{"n_layer": 12, "norm_eps": 1e-07, "tie_embeddings": false, "lr": 0.0201, "lr_head": 0.00906, "warmup_steps": 91, "decay_fraction": 0.885}
Each number is 50 + 12 x the weight over its row's rms, rounded and kept within 0 to 99. Layers, rows and columns count from 0. The size before them is the row's rms in percent of the matrix's.

# layer 9 MLP down, 256x704, rms 0.789, rows 0-39, columns 0-175
097:42 25 41 81 71 48 45 37 57 75 55 74 38 33 49 52 64 64 51 49 62 71 43 55 71 39 64 29 64 32 49 53 46 32 36 53 33 70 53 58 53 68 49 53 55 46 36 55 62 49 63 37 60 67 63 45 34 46 59 67 63 49 46 44 38 47 41 57 47 53 54 29 47 34 56 62 56 32 46 45 53 67 29 36 51 54 44 43 55 50 73 54 31 58 43 30 44 91 56 72 48 40 32 47 87 70 46 59 58 68 69 47 64 41 48 65 63 43 49 55 46 60 60 49 62 65 61 65 27 47 48 50 52 42 63 46 70 47 47 66 49 60 56 41 35 54 38 75 64 38 34 42 70 50 67 60 45 54 69 35 42 47 65 67 36 64 48 48 36 37 49 72 44 35 29 61
116:67 44 45 33 37 58 38 56 45 59 52 62 62 63 36 35 57 56 54 67 49 44 51 67 59 45 41 54 74 34 59 67 42 46 49 72 52 63 38 50 80 54 53 45 74 44 61 54 54 55 54 46 61 62 56 55 60 44 41 61 48 51 50 38 52 55 55 36 63 69 53 58 49 44 69 59 76 45 55 34 45 71 43 63 52 65 69 50 40 50 52 55 38 56 45 38 77 63 47 24 47 32 35 65 42 48 58 52 55 38 43 26 70 99 32 49 41 67 66 51 60 72 46 55 40 39 61 70 52 45 75 46 50 53 34 46 58 66 46 25 34 63 16 54 32 39 57 51 81 58 46 45 33 61 34 38 66 55 67 50 72 28 57 56 60 59 55 53 43 48 66 63 44 24 48 46
094:91 60 58 29 38 55 42 37 30 65 61 50 57 45 48 76 44 44 51 59 52 59 40 46 52 44 40 54 49 30 00 58 58 38 53 45 70 40 45 30 50 45 68 62 39 48 47 38 81 54 37 20 51 74 54 66 52 71 55 46 49 37 61 51 44 66 48 54 63 39 61 60 61 51 58 61 50 60 27 35 37 69 51 47 46 56 47 55 35 48 55 53 44 51 40 45 62 47 71 59 36 47 71 55 36 41 48 49 40 42 42 59 56 28 51 55 45 54 45 50 60 54 53 47 74 53 40 73 66 59 55 52 46 62 69 62 65 54 28 60 55 41 55 39 43 71 62 52 52 44 47 37 42 53 56 63 48 54 50 43 42 37 42 61 34 52 48 65 54 57 41 39 44 49 57 50
099:62 52 56 57 56 56 31 50 48 53 56 36 56 65 70 71 61 12 50 60 80 25 46 36 47 46 63 49 61 38 54 44 38 49 50 53 46 61 48 50 53 51 35 38 44 64 39 40 54 48 44 42 55 45 50 62 59 47 69 54 74 31 64 34 54 43 80 46 67 68 41 41 46 54 61 41 35 51 57 42 53 43 45 41 65 20 64 61 52 47 20 27 53 62 59 55 46 28 55 15 50 57 51 50 55 40 62 65 39 82 30 62 15 60 40 32 16 58 45 55 50 52 43 44 48 62 39 45 48 52 52 33 39 32 64 47 58 39 39 53 60 40 36 33 41 29 34 47 49 37 33 37 37 42 59 49 56 67 39 38 54 53 52 92 48 60 59 20 47 27 32 51 38 52 38 33
100:46 61 41 61 59 71 28 55 59 43 78 54 41 43 54 56 18 70 51 49 44 49 49 76 54 50 49 46 45 40 51 67 73 41 54 40 36 62 36 54 49 48 43 40 80 59 31 41 55 40 47 28 45 77 56 54 53 55 58 30 63 67 66 32 37 45 56 37 59 39 43 59 53 44 49 42 60 60 36 41 38 49 65 37 52 53 34 38 31 50 65 57 53 65 60 47 65 67 42 48 71 57 64 44 45 47 60 50 53 69 62 39 62 72 65 44 44 63 46 49 30 37 65 48 42 52 54 58 45 43 52 60 67 47 42 64 35 44 42 57 43 79 55 51 42 30 47 36 47 51 40 38 49 43 29 29 26 58 68 16 70 57 59 46 49 69 46 34 27 76 35 55 48 48 50 33
097:49 51 50 48 60 53 54 43 33 46 48 43 57 51 27 51 53 56 35 49 35 53 65 37 47 51 39 38 57 65 47 72 48 55 50 58 40 43 62 69 54 60 46 44 70 57 42 30 44 32 56 44 41 49 32 69 53 51 56 60 43 49 54 72 67 48 59 77 39 50 31 25 51 54 43 46 40 54 53 56 26 40 61 87 56 53 56 29 55 62 67 57 53 47 46 56 30 38 47 16 45 53 34 47 52 61 51 55 34 38 37 43 31 43 51 50 54 36 35 65 43 56 58 41 65 68 43 58 32 60 67 67 51 45 60 48 47 61 29 47 54 51 62 41 59 52 39 51 46 55 64 39 45 27 69 31 62 61 52 44 26 40 43 56 52 45 36 56 67 38 56 40 67 50 62 29
104:52 51 51 81 66 50 69 55 37 70 41 56 39 42 50 48 53 61 48 64 56 53 46 56 59 53 32 41 61 32 47 74 46 47 49 61 44 37 35 49 36 42 82 50 53 61 58 54 53 44 23 26 36 38 37 53 41 62 59 35 64 66 61 47 61 58 49 65 42 42 48 34 66 58 58 53 61 47 42 29 59 44 63 38 41 58 58 37 67 82 50 34 42 36 69 38 57 50 49 43 54 42 43 53 29 42 54 61 55 45 47 68 38 50 62 45 56 52 59 52 61 56 48 28 49 53 53 29 47 45 40 42 57 59 41 60 47 60 48 52 66 46 50 44 49 64 57 43 62 47 47 60 63 51 63 54 42 33 52 57 41 62 61 40 39 42 63 43 57 44 60 42 43 62 57 59
103:45 44 49 81 55 45 41 70 55 42 67 47 33 59 64 35 38 44 32 52 60 38 45 53 52 36 38 73 64 52 58 47 38 46 70 43 44 59 63 61 51 41 48 58 80 41 57 41 39 68 46 45 65 38 42 58 69 35 54 50 70 31 43 52 63 44 40 33 59 53 68 37 41 27 54 40 41 49 46 47 51 57 39 54 56 49 58 67 29 38 44 58 72 48 71 33 52 16 29 56 50 54 60 45 37 60 59 30 54 58 76 54 39 66 41 64 70 47 32 54 49 47 72 51 54 33 40 54 61 38 53 49 50 47 40 59 56 72 43 45 61 46 62 64 50 57 60 37 67 07 40 63 56 46 78 55 25 60 37 50 64 42 54 52 41 43 63 48 53 25 48 61 34 49 40 33
098:51 38 58 51 28 50 73 44 61 39 34 54 36 64 64 39 47 77 58 26 64 35 64 47 46 49 47 45 73 39 56 42 67 35 41 56 45 54 37 47 61 72 45 44 63 58 37 63 57 66 41 57 42 41 39 46 39 40 40 54 51 21 58 47 48 33 58 27 50 30 71 22 56 49 47 75 42 66 65 46 46 52 51 59 67 37 61 50 45 53 49 30 57 58 22 62 51 40 35 47 34 47 48 62 04 70 29 38 63 48 57 25 41 50 39 52 51 54 48 59 34 46 69 38 73 42 41 63 39 55 28 50 58 46 40 52 46 47 33 65 47 55 60 50 37 57 56 25 50 70 59 65 41 35 44 53 36 45 38 40 39 43 35 43 40 61 63 67 49 45 48 54 45 55 36 29
115:39 52 44 44 48 00 49 49 56 64 39 56 40 48 29 44 76 48 61 53 48 39 65 43 53 54 28 45 21 54 67 38 43 33 60 52 67 22 58 80 56 59 61 51 57 54 58 57 52 47 44 62 49 54 61 43 43 62 46 44 46 62 53 50 42 48 76 56 56 42 36 36 53 38 52 51 45 41 60 41 38 38 55 83 78 40 39 64 55 47 50 56 34 63 57 40 54 67 38 50 56 57 55 40 54 68 40 60 37 35 56 57 51 59 58 55 47 52 49 48 56 68 47 43 50 76 58 61 39 64 72 60 60 58 49 56 47 69 45 64 56 45 37 62 44 46 39 75 49 67 73 57 42 34 48 42 39 37 57 46 47 31 61 35 53 41 57 51 36 46 49 52 60 40 52 53
097:37 63 60 48 32 53 55 67 37 64 47 30 33 34 55 54 33 59 38 59 50 60 51 74 61 54 42 52 35 42 63 51 57 58 36 64 61 53 73 53 55 46 50 68 50 36 37 51 41 49 46 47 52 58 36 49 62 46 45 78 66 46 49 48 59 64 43 45 61 47 57 36 39 36 49 61 49 57 63 58 28 44 37 67 68 50 61 41 22 44 47 67 60 54 46 29 51 64 45 49 41 45 62 56 50 42 51 60 49 40 28 48 31 51 49 53 40 49 65 49 56 29 42 27 48 56 65 51 62 52 60 33 40 47 73 40 53 69 51 49 49 56 29 46 57 60 27 58 43 72 28 42 48 55 70 69 63 44 80 53 35 48 47 40 47 56 51 51 31 87 61 45 43 64 53 70
101:33 49 48 60 33 48 51 80 44 48 47 72 53 37 61 37 34 75 59 57 63 43 61 65 41 50 56 34 48 33 44 55 35 37 60 37 38 61 45 63 52 57 61 43 42 48 46 72 36 54 54 49 60 78 44 54 66 47 67 55 53 73 46 53 73 57 56 61 56 26 37 62 77 75 58 57 62 70 44 50 57 53 38 56 67 43 51 45 66 51 50 58 57 51 32 44 68 61 61 43 29 47 52 63 65 54 76 46 48 44 41 36 55 56 42 49 54 51 31 41 51 63 37 62 47 39 35 43 69 50 62 57 41 42 59 49 51 69 33 54 53 37 43 33 52 43 23 40 38 57 42 39 26 58 40 50 42 53 50 54 56 57 26 41 59 56 36 64 57 22 57 44 65 70 73 52
097:63 55 61 51 51 50 65 38 43 68 66 58 53 22 32 56 57 43 68 41 83 44 46 56 64 26 45 42 56 50 62 40 61 56 69 39 36 41 27 23 38 37 49 34 50 51 30 47 54 20 50 33 55 44 47 47 55 39 43 58 57 23 51 54 53 52 32 61 61 67 45 42 61 29 17 63 49 38 54 68 41 44 68 24 49 58 44 58 44 54 51 72 38 41 63 53 51 45 49 61 37 33 71 47 57 59 48 26 57 37 51 46 44 35 36 72 50 50 49 41 43 44 40 58 57 41 51 52 41 41 52 42 68 54 37 58 43 31 36 60 41 69 49 72 50 43 44 50 61 50 25 41 35 54 54 53 36 54 22 43 70 59 55 53 42 48 35 26 50 71 24 40 29 50 56 34
091:72 34 43 58 47 40 61 74 64 43 47 44 55 61 48 45 47 69 40 54 57 61 34 40 68 46 35 43 69 55 49 58 57 82 33 40 47 33 23 42 38 49 47 32 47 47 33 58 63 55 51 64 69 56 40 38 61 59 37 73 44 41 54 41 64 48 50 47 60 50 42 50 62 46 42 57 42 53 53 46 49 71 40 42 58 48 64 54 54 49 34 72 69 60 56 26 49 57 35 49 54 58 51 61 59 68 51 52 52 28 19 55 61 29 59 34 31 48 46 55 59 26 62 41 36 60 44 40 72 48 54 49 57 38 61 37 33 28 60 53 41 68 35 51 24 56 47 61 34 47 60 28 59 34 58 35 61 76 26 53 39 54 56 38 24 40 60 53 53 33 55 30 35 62 62 34
095:58 54 57 45 55 65 44 57 59 59 72 51 44 41 42 40 44 47 51 35 46 69 69 50 31 31 64 57 41 40 42 65 42 50 58 53 48 58 50 64 48 57 63 33 35 55 60 57 56 42 57 42 48 68 36 41 42 20 59 57 52 64 70 61 48 48 54 73 35 48 50 58 65 46 50 40 36 32 50 33 69 56 83 42 52 43 52 64 48 73 50 52 57 52 45 52 42 55 48 52 49 58 52 57 59 44 50 36 24 61 47 63 75 25 55 45 56 35 47 65 58 54 56 53 47 59 52 35 48 52 35 37 12 54 37 46 42 61 51 51 59 45 55 64 43 35 73 34 47 60 32 49 68 56 52 45 48 47 46 58 47 52 56 49 72 48 45 49 79 43 51 50 62 52 45 46
107:61 56 61 47 79 38 52 47 68 69 73 49 70 47 33 66 27 20 54 34 48 61 21 70 38 36 54 40 51 50 54 61 51 53 58 60 41 48 35 47 46 48 57 34 33 30 56 37 71 66 46 29 64 59 48 61 45 42 42 42 65 49 47 56 64 56 40 57 51 63 40 53 68 60 67 61 56 39 44 51 38 66 53 42 43 70 44 33 43 46 48 55 51 65 42 38 47 54 57 60 51 69 37 47 44 60 13 60 63 51 63 30 47 35 58 41 57 43 54 43 64 59 74 56 59 68 78 58 46 50 54 45 44 57 61 41 25 61 60 54 59 61 56 51 78 34 75 65 42 54 52 45 50 42 57 59 40 60 64 31 76 40 67 32 47 58 48 46 64 28 59 43 31 56 66 35
101:60 58 63 66 35 45 38 35 52 43 79 62 61 54 42 39 49 61 65 38 53 38 52 60 69 46 76 52 36 39 67 36 43 59 33 54 49 42 25 49 67 30 67 51 36 39 59 25 66 30 55 37 40 44 41 46 45 39 61 47 45 49 38 51 57 37 38 49 44 63 54 35 33 48 41 41 41 36 49 64 57 60 28 42 62 29 52 53 47 42 66 46 29 42 73 45 47 64 52 71 67 53 54 58 29 49 62 45 68 48 45 61 20 47 45 23 46 51 60 35 62 37 39 48 45 43 50 68 83 77 45 53 61 56 77 40 44 44 51 39 47 55 48 42 62 57 49 53 39 43 53 65 55 33 38 51 45 42 69 61 36 45 38 36 49 48 51 61 68 83 55 27 47 58 38 53
098:56 56 56 60 55 41 64 72 53 42 42 34 25 45 52 69 55 45 51 57 27 50 43 58 70 55 59 56 45 48 71 60 56 53 44 48 63 54 30 54 54 39 42 46 44 62 34 52 45 57 66 61 62 38 38 45 53 52 61 59 39 40 20 47 44 45 52 44 53 52 63 56 36 54 59 42 51 46 45 32 62 39 72 47 40 37 51 68 59 32 46 68 61 74 39 38 48 82 50 55 75 58 34 40 34 60 40 49 51 28 55 57 35 54 45 40 35 66 53 61 51 38 49 52 55 44 57 52 57 52 57 54 57 27 58 33 78 57 53 42 37 44 35 53 71 42 67 47 51 56 29 36 49 41 57 51 45 50 43 61 45 54 36 55 64 41 38 57 57 63 57 47 27 60 26 62
098:47 26 52 48 28 56 27 44 51 46 59 52 52 45 28 61 44 59 59 43 10 56 40 36 77 49 54 51 52 47 40 83 33 48 58 47 50 34 64 52 43 80 38 64 50 18 54 44 41 45 60 50 52 54 39 62 68 44 53 50 20 46 50 52 22 46 57 31 53 62 44 17 40 43 62 51 54 39 40 57 56 46 51 75 60 47 36 33 37 49 45 61 33 44 65 59 56 35 44 48 37 41 49 49 32 59 50 53 64 37 45 56 31 67 65 41 47 52 39 64 53 60 43 64 70 60 50 33 49 49 51 59 34 36 37 27 56 41 42 55 39 38 59 65 38 43 62 45 52 35 54 30 49 66 39 46 27 51 49 64 44 57 28 39 67 64 35 52 45 37 73 55 50 27 25 66
103:49 54 39 65 52 52 58 42 54 66 30 56 43 65 64 76 55 54 35 55 38 68 46 32 53 50 62 41 60 50 31 32 50 49 46 43 68 49 50 59 63 59 55 49 38 50 51 37 65 45 31 54 51 57 34 55 46 71 55 53 63 60 55 41 47 72 56 31 35 30 34 55 65 42 60 41 56 43 67 56 26 20 49 50 60 49 27 46 47 58 47 51 61 31 27 62 30 65 46 53 66 53 39 57 72 66 45 58 80 47 59 56 44 62 53 56 57 49 43 39 53 58 51 64 59 53 43 44 51 37 33 34 38 44 36 43 45 49 32 45 70 42 61 44 36 45 75 44 36 25 83 65 53 61 62 57 60 22 51 55 48 59 43 61 57 62 50 73 38 59 52 32 47 40 45 50
096:65 59 59 57 53 56 46 47 58 58 78 65 39 54 48 55 43 43 48 60 70 53 53 62 40 60 49 44 55 55 56 43 73 63 54 38 54 54 62 51 43 28 48 59 64 53 62 71 42 68 74 31 49 47 56 47 69 50 61 33 53 73 41 62 65 36 49 41 43 63 37 41 80 71 78 66 47 57 61 27 65 69 54 62 49 46 65 63 45 44 37 51 52 20 50 51 59 49 48 58 47 39 46 57 41 49 45 32 48 65 35 51 69 42 54 55 52 39 40 58 53 65 35 38 56 30 42 61 57 45 67 38 44 62 64 54 39 61 32 42 54 68 52 33 56 38 35 51 67 54 49 56 44 51 54 39 48 40 52 46 31 57 63 58 44 53 22 53 76 60 45 41 44 50 23 60
095:52 41 63 53 48 66 48 50 51 50 59 61 43 57 43 45 62 51 59 50 49 43 57 59 44 63 51 52 64 49 58 54 56 61 42 44 59 49 29 62 46 64 46 73 36 55 42 42 43 40 36 64 58 54 55 42 46 42 62 31 30 57 38 46 58 57 56 62 49 61 48 40 41 54 47 50 46 52 27 47 46 64 66 45 53 23 51 40 42 45 42 46 62 53 55 52 49 76 52 39 48 40 65 47 59 33 51 56 49 46 51 62 40 64 49 42 55 47 56 63 46 37 58 21 49 31 80 45 45 53 46 50 70 42 59 56 40 53 11 35 67 65 35 27 33 41 57 54 46 43 41 64 11 47 69 46 37 62 32 42 76 61 46 60 57 58 57 54 55 32 45 50 49 43 70 62
098:52 51 47 33 32 42 58 38 77 42 55 67 48 34 43 39 37 62 19 29 66 57 38 49 52 63 47 39 57 44 65 47 61 65 48 37 40 65 34 76 35 55 67 71 21 48 60 37 55 91 52 51 66 51 54 62 52 57 47 47 25 46 62 46 51 66 37 45 41 33 48 55 57 48 47 64 60 58 66 36 48 42 64 43 54 38 50 47 32 56 56 43 40 29 46 20 48 34 63 60 72 47 62 42 55 26 41 32 71 56 72 47 45 42 35 49 50 41 61 52 50 45 26 37 61 42 74 38 58 54 52 50 38 53 39 63 61 37 47 43 40 45 45 24 49 37 48 53 52 69 56 52 62 41 55 47 54 52 60 56 59 38 36 50 59 68 51 47 47 52 29 44 23 60 53 43
099:61 43 69 49 44 52 43 34 25 59 62 56 64 55 35 34 59 55 55 58 38 51 34 40 48 41 36 53 42 44 67 50 51 55 41 29 40 43 28 33 42 63 57 48 45 44 39 49 29 56 60 66 47 43 38 36 50 57 51 40 29 52 50 47 44 52 60 48 39 57 52 40 61 49 33 76 54 60 43 53 49 41 63 48 57 52 50 58 44 35 49 41 66 56 44 65 59 56 61 62 59 48 68 54 44 50 31 49 28 37 46 39 60 52 51 29 42 32 53 71 53 57 39 62 50 54 71 49 56 36 71 52 58 62 32 59 45 43 60 73 40 50 56 45 52 68 35 28 56 39 45 58 83 58 74 42 50 47 50 18 54 50 41 67 36 56 44 74 61 57 55 51 45 54 52 63
095:36 50 62 65 66 50 42 48 57 39 53 36 73 51 53 36 53 42 56 49 56 30 60 36 59 48 31 60 43 69 32 52 72 56 46 66 56 62 37 43 51 47 61 55 54 47 67 38 59 66 43 56 36 33 42 25 38 54 45 54 39 70 55 43 70 40 44 65 42 52 48 34 52 43 62 64 64 67 36 58 39 59 30 54 31 46 66 79 67 66 73 57 63 50 56 49 55 36 49 47 53 46 65 49 33 42 50 41 57 33 35 32 54 35 20 46 31 74 41 44 64 60 31 52 49 53 46 29 35 32 41 37 51 44 55 50 55 55 34 38 31 57 45 54 67 59 55 53 51 51 56 43 53 41 40 40 65 28 54 54 48 59 59 61 63 56 56 48 37 49 42 54 47 42 53 50
103:52 36 56 61 68 59 29 59 51 56 57 24 63 52 48 52 52 41 73 28 48 47 37 39 63 60 36 85 62 46 36 49 42 60 56 51 31 53 43 56 38 52 42 18 54 66 57 68 54 42 53 67 44 41 45 51 79 48 52 62 39 59 54 42 61 29 55 55 41 53 37 43 83 57 35 50 71 60 34 31 51 38 54 39 25 49 53 38 68 66 31 69 65 46 43 75 40 60 55 39 62 41 62 62 33 51 45 60 40 52 50 54 62 59 47 67 48 70 48 53 49 71 52 54 50 30 71 43 40 56 45 59 64 40 56 61 38 58 55 46 52 53 50 64 50 44 42 46 34 39 52 23 54 54 39 50 46 64 48 44 68 65 57 29 51 58 49 56 42 54 48 61 44 39 42 49
098:51 50 46 55 51 64 61 31 36 53 55 59 52 26 55 42 29 33 67 53 35 85 35 47 76 61 58 41 36 44 89 25 63 45 50 37 74 58 67 56 51 64 67 46 37 46 59 60 63 63 42 64 43 55 58 53 30 35 59 37 38 46 41 47 46 88 70 55 45 58 39 71 57 18 77 37 39 49 53 53 59 37 61 45 46 43 50 51 38 45 47 62 51 42 61 65 54 50 54 42 52 39 50 53 48 30 31 42 69 52 42 26 68 46 49 50 32 44 44 59 54 40 40 44 42 45 19 43 56 47 51 43 59 70 60 55 60 66 60 61 34 60 34 74 47 46 46 52 45 44 55 60 49 52 58 54 45 43 67 55 28 68 51 56 59 46 50 64 44 67 38 38 30 44 64 56
097:53 44 46 67 56 37 52 40 20 62 33 44 69 33 41 36 68 44 36 43 61 32 56 43 61 41 49 40 49 71 41 54 29 62 54 50 57 50 31 46 31 47 51 54 35 34 47 47 52 57 37 53 29 57 36 46 56 67 49 52 25 49 46 49 54 45 26 56 40 31 36 45 34 47 62 49 36 52 42 50 51 45 84 43 57 44 34 82 66 56 52 47 31 88 61 61 44 50 36 56 49 50 56 43 60 52 38 35 56 41 68 47 54 51 60 41 53 49 34 51 68 74 52 49 46 73 42 31 31 48 29 44 55 71 53 55 54 41 49 71 38 60 51 52 51 21 48 71 20 59 53 60 35 62 69 56 55 19 74 48 44 69 61 35 28 74 40 46 46 62 61 42 60 48 75 46
104:56 51 35 58 48 39 40 59 53 31 50 56 65 58 69 59 50 51 55 69 72 27 59 61 56 45 43 57 41 21 70 46 49 42 31 58 54 46 39 60 74 38 62 29 49 63 73 43 62 57 53 53 65 62 65 59 50 46 64 41 64 46 43 49 55 61 66 43 66 55 45 16 35 48 59 13 53 61 50 47 52 50 71 50 57 58 41 42 55 66 50 16 47 61 39 52 66 53 44 41 57 52 48 71 40 38 59 58 46 57 42 46 52 58 38 56 52 46 52 28 68 73 50 49 60 50 36 57 44 34 59 53 43 18 41 65 48 51 50 43 32 52 57 67 62 40 49 34 66 47 43 26 37 46 52 59 50 35 55 34 41 29 58 55 54 70 62 57 48 53 52 53 50 57 40 60
099:72 44 63 57 42 72 31 51 55 57 43 52 54 44 37 48 44 36 52 50 50 64 45 50 43 57 73 52 45 55 37 43 40 52 31 30 51 42 41 55 43 62 78 59 54 45 44 43 46 55 41 48 40 57 48 52 37 35 32 55 45 58 81 39 59 69 58 53 52 44 37 35 56 64 44 50 33 62 46 52 50 69 57 44 49 91 28 51 24 66 80 58 55 41 62 61 38 60 47 44 47 63 43 37 49 46 49 86 50 47 74 58 69 32 70 37 57 43 64 55 39 45 58 56 61 51 64 43 56 54 57 42 48 56 53 46 58 59 42 70 33 31 50 64 48 28 49 41 53 46 36 40 40 48 52 45 42 45 32 29 48 68 42 43 42 58 69 44 60 62 75 68 41 33 56 35
098:49 62 55 56 55 65 34 64 37 23 38 64 56 37 50 46 62 49 49 44 41 45 61 61 39 48 18 37 43 69 56 33 17 56 50 38 51 48 45 65 44 54 45 57 57 66 51 48 57 44 50 51 42 38 56 46 55 41 25 49 77 70 54 54 44 70 56 66 54 67 48 36 36 63 56 36 58 63 50 41 38 56 51 60 56 53 59 39 51 31 38 56 46 40 52 62 59 39 58 53 47 55 42 44 33 57 44 58 52 49 52 33 55 44 44 50 66 37 39 50 48 63 49 43 65 43 57 72 64 63 59 41 64 59 53 41 67 39 76 68 35 63 26 35 34 44 58 62 44 50 48 53 25 41 51 52 50 57 42 49 48 47 53 66 44 42 60 50 62 54 51 54 43 47 39 44
095:63 32 35 41 50 44 46 44 52 64 55 52 57 71 46 41 57 37 38 54 59 50 37 47 47 26 38 50 28 56 51 37 35 30 45 25 81 54 42 51 53 60 43 41 47 33 51 45 63 37 52 30 47 51 42 54 56 56 58 46 63 42 41 55 42 39 44 41 50 48 64 31 59 19 72 42 50 59 40 69 53 62 81 54 57 60 26 49 30 60 44 54 61 54 70 48 69 51 68 64 71 27 59 73 50 43 58 65 48 54 50 51 49 34 51 58 41 50 33 52 58 52 56 57 42 66 23 51 66 36 45 59 39 36 28 60 50 45 60 46 42 47 58 48 31 41 59 66 60 45 62 38 50 45 47 43 48 32 50 57 74 54 57 60 82 32 69 55 51 62 57 55 45 47 58 46
108:64 54 49 56 48 52 52 63 54 44 37 41 54 72 38 64 22 43 55 43 52 52 57 45 57 37 48 48 50 46 66 57 29 39 45 45 53 58 40 38 49 42 47 42 58 55 68 63 52 47 49 59 48 32 47 49 38 64 60 53 63 43 58 50 68 55 39 47 56 32 57 44 45 54 63 42 55 36 37 55 48 57 48 56 52 60 50 46 80 34 55 54 45 33 69 42 39 34 49 63 51 76 42 44 56 47 53 42 36 51 37 44 76 43 62 60 37 51 71 33 65 41 24 44 49 50 41 35 87 39 64 65 64 46 55 39 63 42 62 53 57 55 70 63 64 68 65 70 43 57 38 57 34 77 57 45 46 52 71 54 66 44 49 50 63 41 40 52 33 80 52 63 24 63 53 53
100:60 62 43 37 27 29 58 59 58 36 49 39 58 40 45 71 42 55 57 51 55 42 40 57 45 51 49 62 28 59 40 22 29 57 55 56 37 42 56 38 59 51 58 43 47 38 50 57 54 57 38 18 60 45 55 32 50 34 41 67 65 49 69 51 33 52 67 50 69 46 72 57 42 33 65 63 41 52 35 57 54 52 51 29 28 51 22 50 73 66 45 41 62 42 75 37 68 52 36 64 38 47 49 40 65 60 68 67 39 37 51 44 58 71 66 71 48 47 50 46 43 66 58 38 55 68 30 70 33 41 48 29 24 34 47 47 58 49 61 72 46 41 53 63 29 35 54 56 48 46 50 52 25 56 49 51 30 46 42 41 56 65 47 64 65 46 59 76 67 39 39 57 08 50 39 46
102:54 50 47 50 40 60 54 63 48 48 20 55 58 71 50 64 48 41 57 65 54 48 46 48 33 53 62 50 62 48 60 62 51 35 65 66 44 29 31 58 56 56 45 55 27 48 57 61 55 68 43 43 46 46 68 26 41 65 52 55 47 44 37 60 47 51 49 46 65 37 43 43 55 57 35 57 46 38 53 60 43 63 64 61 52 41 57 38 60 51 43 26 46 53 41 42 55 37 49 67 74 34 41 60 49 30 50 58 40 67 70 15 36 35 60 44 52 55 52 51 51 57 32 51 53 37 67 61 59 41 46 52 47 50 24 62 68 50 57 22 39 68 46 50 53 57 46 60 44 52 25 65 36 35 62 70 42 69 40 59 64 41 42 47 39 52 60 62 40 45 64 26 38 46 30 44
097:60 34 46 54 44 48 54 37 61 62 59 61 67 44 49 32 45 61 24 57 23 72 51 30 64 61 38 79 71 51 57 50 39 29 57 52 36 55 61 45 40 52 56 56 34 55 57 38 47 44 55 39 53 53 42 47 57 49 53 50 37 41 52 32 48 44 62 35 20 32 38 67 56 28 64 55 54 62 40 45 64 39 24 60 66 53 41 46 39 53 51 55 68 28 64 46 55 50 48 24 55 40 26 58 43 57 55 44 46 52 43 47 48 55 43 47 57 53 25 47 28 37 55 32 46 51 40 75 35 38 56 52 41 51 43 60 48 58 64 58 72 46 61 69 34 78 43 39 48 45 46 51 49 65 75 34 45 57 47 53 40 43 40 63 65 40 65 62 52 50 46 34 59 53 50 34
096:53 43 43 60 61 51 75 56 38 36 47 79 54 40 43 76 53 38 53 48 67 66 31 67 64 54 69 55 65 48 42 36 75 74 30 50 46 65 61 63 38 56 47 40 28 52 36 51 35 45 58 51 36 74 30 65 37 48 45 39 62 62 49 62 38 52 52 48 53 54 48 32 48 50 55 56 38 42 42 66 55 20 75 32 23 66 48 47 57 27 36 88 64 52 50 63 52 51 58 59 57 58 38 58 52 44 60 56 54 51 69 45 57 82 52 49 46 54 57 29 54 67 54 60 54 19 48 57 30 50 54 66 42 87 76 40 23 41 52 68 60 33 35 66 36 50 34 59 66 55 71 60 58 65 37 51 46 30 34 56 32 39 39 37 71 48 73 47 63 77 37 47 63 39 36 36
097:47 30 52 40 63 48 61 63 53 54 57 61 35 62 37 47 64 59 58 51 41 53 16 46 40 49 46 45 33 72 51 66 45 56 60 52 43 65 57 60 73 49 63 45 73 51 44 48 39 38 58 56 36 46 41 42 47 60 44 57 62 38 67 61 40 58 40 61 51 65 57 68 67 32 49 53 64 45 38 48 40 35 47 45 38 42 45 52 41 69 72 52 28 37 61 41 63 47 58 68 26 38 46 43 68 36 47 69 40 34 65 54 53 56 66 48 61 56 37 47 55 61 44 57 32 32 43 61 63 53 70 49 46 60 59 35 43 56 71 65 42 28 44 73 63 38 58 32 41 52 65 45 50 39 41 68 57 54 45 61 51 54 49 58 62 42 53 29 58 41 57 45 55 57 55 30
096:71 46 45 45 29 62 61 44 55 53 58 41 58 44 50 52 43 30 38 62 41 67 49 52 53 70 41 57 57 40 46 60 54 50 31 52 64 33 41 49 57 48 61 36 68 61 55 46 51 60 39 59 60 51 28 51 63 23 39 57 47 46 47 55 50 59 50 43 64 60 50 49 60 45 73 63 59 52 53 51 35 59 17 49 46 68 40 49 42 53 62 35 60 60 39 75 58 57 52 56 81 50 52 49 38 42 47 70 41 54 48 44 62 55 48 52 61 58 34 62 46 67 70 47 68 61 47 47 40 40 50 65 32 40 43 54 57 41 66 73 42 44 54 46 59 36 72 57 33 57 49 39 50 72 40 51 18 50 44 60 53 49 64 49 43 55 42 61 58 48 51 80 47 33 38 09
100:63 52 48 39 37 33 68 47 42 59 42 50 36 36 36 50 52 48 46 78 58 68 49 43 37 57 58 54 50 32 52 50 51 59 46 50 30 54 54 52 43 46 39 27 64 57 52 34 74 45 59 57 15 61 45 59 32 53 47 64 37 45 41 35 35 50 46 50 38 49 51 42 48 58 65 43 30 56 50 48 69 62 38 68 66 71 62 69 56 47 47 62 37 62 79 38 51 54 45 38 62 48 47 52 37 51 69 59 59 37 58 52 67 62 65 28 42 53 33 30 51 63 59 39 42 77 43 26 51 59 49 66 45 46 67 52 42 48 49 52 58 56 44 72 44 46 51 38 55 40 70 46 44 69 48 46 55 37 39 53 57 42 57 51 49 42 33 50 69 58 75 50 47 37 37 51